Each number is 500 + 25 x the weight over its row's rms, rounded and kept within 0 to 999. Layers, rows and columns count from 0. Numbers have three digits each. The size before them is the row's rms in percent of the matrix's.

# down: layer 20 MLP down (transposed), 256x96, rms 0.0745, rows 79-100, columns 0-95
# gate: layer 20 MLP gate, 256x96, rms 0.0746, rows 80-100, columns 0-95
# up: layer 20 MLP up, 256x96, rms 0.0803, rows 80-100, columns 0-95
down79 095:503541498481509472464551522500510482530500499510493514553518476508439476500478485482473467501508507510500536509491543492504488481452516516488476489509508491503539510491448531506510453469528523491521522530479495501486504494560549532497482559491483503517482467516486530491515450516503487453
gate80 108:517525510507539500498558480496500507508510492486503502489498554470520497496506496547500519521512498551516547497468493431513520510461453523533507480512522508478475499505508450510479526491507469504501487457485487495523495465498439565513465445515490479490492525513492493537528483485504482487
up80 111:529487556552519472471529530540542501496548562509515465474474506482518502541528514506493517465474516512500487491551497520486499528528498510483514454515489496514489512506499482500501488509494473518490502467516524540483537485463545483503481468521465501487455487511517472478542485531516468490
down80 115:535493482537510528558507525484492569534510475490502495507460495511492460523549477519516500504528533495477493515497495508518513557481491527449490481503509504458490534545467491514463495528510470530477484517472448469512508486489494476516513525510438480513503499521481525502531514478499529496
gate81 094:477531482498524568505473511554543507527496494485488480466487572562529488507514494486535514503497503561488528510543521449487493500472468474474496517509486457535452485495474475528504496522518508528508532496457502536482509495523496490501547504479495484495505524482495512499497483499499497499
up81 079:535483487477493466487495518528482552498514416545537517520488485476521529534535532501524487520489495480505492486527506507519527534486512548535527490495511519498513544500474558490502518485516549502507526485536502478483498507515483510508477485528538536513466527517521510499496500522485534446
down81 089:475470494542523506510491467529491470456500467543522484480552460486479529517487510547482519516516495471502495561477505496506485501466455483514503502483508492481506508509514526469540486447468478466502508522497515494514484491491490520438489520451517521478489466484461535483478478520464472513
gate82 101:486511523521534508516527533491476502474470526498461452487460508489484495529509528464531493520474495503476536468502519504499494490445503548474465498521518528492470543475513432473487500500489493470466519506496520502513491529541492555472468501490525490451491512529514503529454497509539507485
up82 101:544503436560495489509468509489497537500495507498502455532423521494493493508527489525528457492487514502468484454519487483504499565457498524503494528509480542465447479460510489453502506455497486484510488526509510497518508499513526491494480495493544485499525479500503480534484490508484504499
down82 095:487508520458494467514500497505482511512497453493512472478443502495492471522475503526450527460506493484472504531526527519500450530527492447474499471501521520512514510478554508524479581486527467505497495482498500499500512491496536498495485454518543518530529502451506480489528474505516534493
gate83 098:479460470517511490515505536497431509554463505525511543509516472479498498487492537489484510466503508515512565472485525528478497517488471516514504525501498503517470427490533497481492509514522545538523485474495484530519531494515550525501526465490472530513469508471501476485532481512482479503
up83 095:519489513471465524472510438497521490503545509527482488528456505523477493510479508503509495500458516482510444540470479506509527492488498481557467546531537504469502513482447521481475523505514465476498508506522524505515444476498477467524478517478465475478497505534527526462477499526488510496
down83 096:471509552525492500497497444481497476519452512500451460469425451503494487495520522476498454519520466491491447482504506490508489481486493496500471505477491516493507512516496531537527457491503507464502505484539511459544456528515486500504474504519507504478517512451499527486470528533495484490
gate84 098:509508487490498459507486487446474534517478497504477504490499465493536504499491501470551516448501525479498505511468497489502506498514491524458484460538511490423478518498540459481516534476474495487567518525525428518486505503488512494515541526481483514498495461508508542487485470508501498487
up84 089:478530485467498473503477519481512509528488507539476544477496487449485507556517456510520461540510496518514506510470472474503524536496488486486493518501473450472480495484499526486527506456487494507532494558479499503492496482465474511527526483514509480515452529510503492479558561533522510474
down84 087:503522492523514546501519485510511515457534496490509481472489483534433481510490535511473545450525499459483521495515512511502508480474543485521532489516494495507511486544482487532502532485451507516491478474522507471521549531468526492499461461532511487516533512505524519504509550491491530554
gate85 098:478536483487458485525499490526477505512483491518472470493486503527485538508506517514505490509511535539491509480462528520487501493488539510548496484492494506532475498476506479460508490491498495507536461535529516503573504448541519507481506513458527549504483483553508454515537526532535460501
up85 103:544494499460511482501492467518512483485496429519498508504517502514545502507454539497538506491504476521485529512510492495490458444500435490487464467514463458509507491543485487500478525521469504480509543526488456517485477534469508496494486500466465498490493442505534539492500482498514487507
down85 102:496466521553468493491522505499499451542513487503506487486481488479498530535511507487453520498493499501462508468445554475511503466524494490530499515521534502526514487526476484505510504510481484536435501517516489533470503480482506530512465537487492497490482519535551498467539494472469561485
gate86 092:494540451486487489504505542479530482497478526523475519503524492530513521484508511545478532515526479540471513504531511509481454530536500534515490518526474475556520500508492557496496471502489537519462498470504487506497495465548525509503495486494512474518506496486539506528492503573493528552
up86 103:487574462518480495549492529531493517466532492504487497506478429493493453505529537524491535517505512475469508514542487507524460494498490510505500497513470515551523510506477527519474522504432537507491468486491483488479523462529505538483491509499519505490528494499522487494499488537502532537
down86 096:511505538523456543475523497540486500468509472527515499467496511497504547460532471542470502518501529487455483520579479471507482490458497480533502515530511463499522504528513522492482486495461522495518500522493483491503503536466448520513508495496507491481521525485489491472437484542502483501
gate87 105:511442486514492460502490506494494585477456557489504471494515531501556505496514498502518478491509526502482544463495510488467532542524486491488482473521494489508465521505463464502493496502504514470542485476545525495488494481528497516501464496512508516476521468488539491521467456480462494478
up87 099:494543479458489525483515517536531460500503481453514490507541494522481499488485484503498523480525529517544507475480523502480517555497542530455517484496544491494489497466483454505508503523490467481420526501494519455493515541525489464498495520495497502522502463517511537496462513505525535492
down87 095:468482512482498465471522513513473529452465495499529480452500506479486525519492510459509448451555499490512537509505515451517493459498491484517498484561481513518500517467516501438496494488510534478517526517480542538506470490529478474507504532490492506475516535524519474482542490508493493476
gate88 092:510503508486483470533519515532492569501539513522531521479461501498485536473501538546497565498486471489517507475496501527476493496536469516490473518492492469462449501502486488497459512544487488495495516506501524499511463448499498507488506550506475463540524495514496467466487521500480482446
up88 100:523530500502470466498522498500483511501476509529507544465479498514501497468475535598505515487453478462480486530540515558514473494539509495478492510481482513488490510459502491510481503541487442514500501488477509496504522484537498484486486525521503537485490494549475488497539501556482501503
down88 104:517511510497506546450525471537499467527484463503480523585483514518510483520472504498470483495476538522507477518476450511507494468483499531504502498497536523493477490487499566494524534470484490511514521550518471477510529492485527529523494475477486527450505496487481515519467480467503534501
gate89 101:465490525571523491501569495491475496461512515492470486492535505568498491497505493500507515512468459539525535497535487487479499497451507533515484495509525484500453479522524462556464498553475499501522481499485493525529494496503471516470501482498494513511498519532534507520461485493521476504
up89 090:525487488446484512512479456451481521510468514476514528506508495439536515509481508507519538491547559500480495530456500446501492503564483480485508535523481463494501512550525506511512500462538515512493506509502499498526527502501496538511477533543461515502504525487478480501520529488478496504
down89 095:503536499511505443489482494481491546462507480510502490518515490447475514510513525529527495492562475521498535476489500512498543483455520461495506533491531478532498492489487457480507515528462518477524526511524550492459478493487449510490504503492512511458484474550477490517474517523527481541
gate90 107:488495504488511493477520536484487538517509500535504527513522516482471540467540512579504510465530498491517482513503499514480481513512511466481507456477503489481491511529514474504512480559513440536486526545493500511500522474533462523491544483466495496463532527472489534484527512538496459497
up90 114:481494506545502500530507513477535517500491453582538522495501478500497526449512500512520501481547522481530495492542474526483490496517497475459494469508453506521518503509520490533539497511472448509463509507507487485482497501521471546537548499467502500507499485489532563513488500506470511519
down90 104:475465501469469551458537495505516460503496511498510502535563471513521491479407509491496500512517505508517522559501497536505518526548476461532500506518510522491496492463507497469488524519475507519457494486482495514475522481470491512524455488492473505486496470504524496527530497467486507469
gate91 100:513553488546511496455526521503536510532513475545491508497485477477502520450538508463524482482497486494531513493486470518480537507505493555498515471514458473487489479528508482513473526498487505558536490515536467502492545513499533515493494489476445488535519520521493490547488504539482532502
up91 100:515489533488481481475463519508509515486515464500489538490523528514474530461534536552471495503529498465502462518552505490500481545456462536508507482489519494548450488506495537511492533443485481482511503444498469504496501498504508468534479516456512491518483516527515506468488491533506523514
down91 105:504540507474491508461509517524525476475504500499473483525508464530554462544494548491506514535530530485489493480516522526496507514525487533525485517488540470531502530482514517480502501528475490510492519503521496493456473466537534540442494507477528490503476537497522558501530505442504511476
gate92 099:499500493471501549496526484500505518523498511522447503472449498471509512509503516511575506526478510518530543490502511468525517495472474509489525537452493511513512492563508515519541484523540523447539534506500508489511483480534471533503498545480522550485482511535496502512521508503493519477
up92 110:517540495492463507498487533491507519553493534514507476479483557501518511527502529506523536460501514505460517515463513488503523505480468530473506451506443501464517494454501509475551518509515455544467501544521542505523483514526502527505527490509496506498524498481543457497524482480508481523
down92 105:491460533532482534488490538517525498479508503494485497459489496460516474464485514480486506461487513479510503516533476499511538514447550501464496515479500483506501509484491510557467497484517477512532449514456479474519482481508501480468591493477489527529514512513506497473522479457510523502
gate93 093:550492453501517500515523543489512493504440484540509524519491535501539514463490468503491506477464468512494535467501494498489479443489472480467494544539482499476512502496500508521488544484466477497475518490516546515535470512535506463508526486467514517501487504451514524484471480475481545482
up93 090:489496490479505500491450549534494526506498485561527466540505469499486514495538485497498456502521468510514470494527454513487515531491511564522489491500509486508505498469451473512517499530517497502513470517504481477441484479507468529499548479516516480493482486536482459471505483562477495517
down93 095:478467522463522477477526555483544458474494477522543489500524558518504513484489523521507538502481495521535511541495530512503496504497511504521504482526530468503479480484468501480473498482509492515492511525507461500517553497485493467516530540467523475485486555466520516490515474468504569492
gate94 096:514434540494523557492491529516539486482514536485473525545512456474504485451495510503533523511501466517505555482514512502459491521494497502483456527502507507513507460522503537531473495502476496485489465483476514490494533511461500501520470530510504525528546499467455488535468495529510504513
up94 106:478478490512489481512518501518482482491506461471505505551514478487540501500511501450465506478491463486481504515504516540481497504507514548483478492523410506509516502553515471497460488443495518515540482564483470494487488506500550503491502478498450500518477508515517502531473500511477504460
down94 103:464541512490496462528483473474540508512492508503486518467505489483434503507474494466550512544540488507510530535477471504525499545472450532491492551497540487509473459499514517509511505499547481494513513548531489493544524501505453503461525526507518513517514508510515535492513516482484511505
gate95 102:520516493510490486506503555452505534537537477537475522508493521525494526484511533516553505521513485545503522526509450480518498517488507523503506498505477469466516487460463535525505504535518506527486517509479497447495472467521487511478462523494464489526564465516514519482463535537503505483
up95 109:466456525454549486499515506537497431466492520495486464511541457487497524509502484491511474497483495494484492526471554509470522479491512502504490530527548488528461524476513524516487503513543533515485462494493489510487532477502522477520520501512527512473428510492458489482518476464506502505
down95 102:501514498452472463488484488487523500506491473492506503476552507480541484475512533540544488502543496513489486486504530497470478547490493526521496519535480507493496534505571497515494513473561518530503556513542463459512507485508489488521508536509476555504469475523497535501480490496527503516
gate96 095:562497504490473502527516526506554510525472523505487488485460511486493489519507465519538503522492566518511496488462541478480492548479472486496512521481504509513518521508499505570479536519513531504544530491504504507529490467486456523533508489491510463528532485496477535498456507473493481459
up96 092:533465505469490517557503511485503548500501495488488499487507524484517484511480486500516470522481505524544497466455577546487478500489496485526520512467538531494452547487464508502478509528485561486546506486490505527514474495483511555521532525487515500483500492486476479486493480501549482496
down96 094:475498478493481535502509492504508475496497477483515485529478474486536470459493548489451485486494425520490512483502471567515508500503502475501486503474475519521476490508504503489509521458479555517494489486497481495510531467476533539481456466483519488501465510501466455477502532433518509478
gate97 109:486519492500522473520493489496457478518468499493523460501506519528522502509525502487515513515503489552509558516493476463478479461524485480434498501493463450450503491479543498511547526478531494534503556463482530463522499504504549504498514488471468477489483497474462479526489516484519501492
up97 105:503498543496494498474499511508546481502498551474508526481553551499510504522465481475480491526479521506490487472490497544464488512477515519525480533487519546558519504500453513506524546501477549470521475512494504461539504523445483478511496474511476547487494476531512515509503472465493491509
down97 116:489516467494516537516481484492482477512491458524492477463511472486487477556506496515487479474519474501488501510483523444502498503499501480513505509477473519485501494509501481544514503573541495480496499523533531498481527520505555524527459440463523522506497478492530584494500511501518475474
gate98 094:487485474537490510528505545555490512543512474464522482492526470521514553494501468541481473511508533505520513486544509485499517470498505497472451531456500477507499503520525494520474508481527534485493533513497529490538490493507587478478477500510497494497515509511520464522499469491542464470
up98 104:505504505476509507452504486531534515523461530518513555492532491517525498520463523489513524490507495507504507469481449484488512506514466494533538510520438538571507497504527465538522506512466499511485488504491466558504508488514450517513517456508459520495517505480523530496484487466508529516
down98 100:550501509532495471493479517453484528534507495498492505539448534496570498482476510488487501506534463523508488516464514468518515485489497453475532465457490469492492486464537520503498525480539493509517448482499484487507522510482519504487493478512512483463511545547485479495541513507475543477
gate99 090:471519519488516506478526571510516462515526501531497507481414534519519538529556503495494493556495475510492505482504505543521474531483505494494505468476504490508515450527480508520455476512510511510502546529489519463489513496544505518481481512481504515506522528506487504532515470514541516479
up99 097:457467476489509477511543464540494556505472541509532456495477491444505520500499503493518497487517506450466478535464512515510526518510499470478503509469502495467479472515516554506501515490460476471442516485489508456511498538497532482472511506497498463463471484498499496473523476521517486528
down99 111:471533531509466511492494561498543474520490457538517545528509484514550493484489466508487515508459493524470509501526550472546518515481476552501510526467527492519488498516471522500502525494514519527511518517525469499487551481515471498495481528463487523542508493489546504485500492460520516482
gate100 106:524500500495514541506490472525517484490459455532492539477522484446489529516480517481528500519500514495485537513504496539496495430502512455479454491459487475527478524505539487496478475443552510504551525480499529498490482477517485452528514518513518517534500485509507499489527534518481515482
up100 100:514508510525497482495490522489472512456501540505525493502465463465474516499470461522477521501520425428523473510479504504512511472517473520490507530492534503500524479551501474466492500491466515512476487473486494507488498489455483492474532516537504480489510530458438468536517473487476494509
down100 102:529548467461519552497528481516514486510505522497505491488462525513502488518515504514460500518536529489527538549492530506489491469559505495462477492457517499477504510510476508519503505467483520482447552520484507499512486514548449452512521500502466470508516484496540503476536532497468492514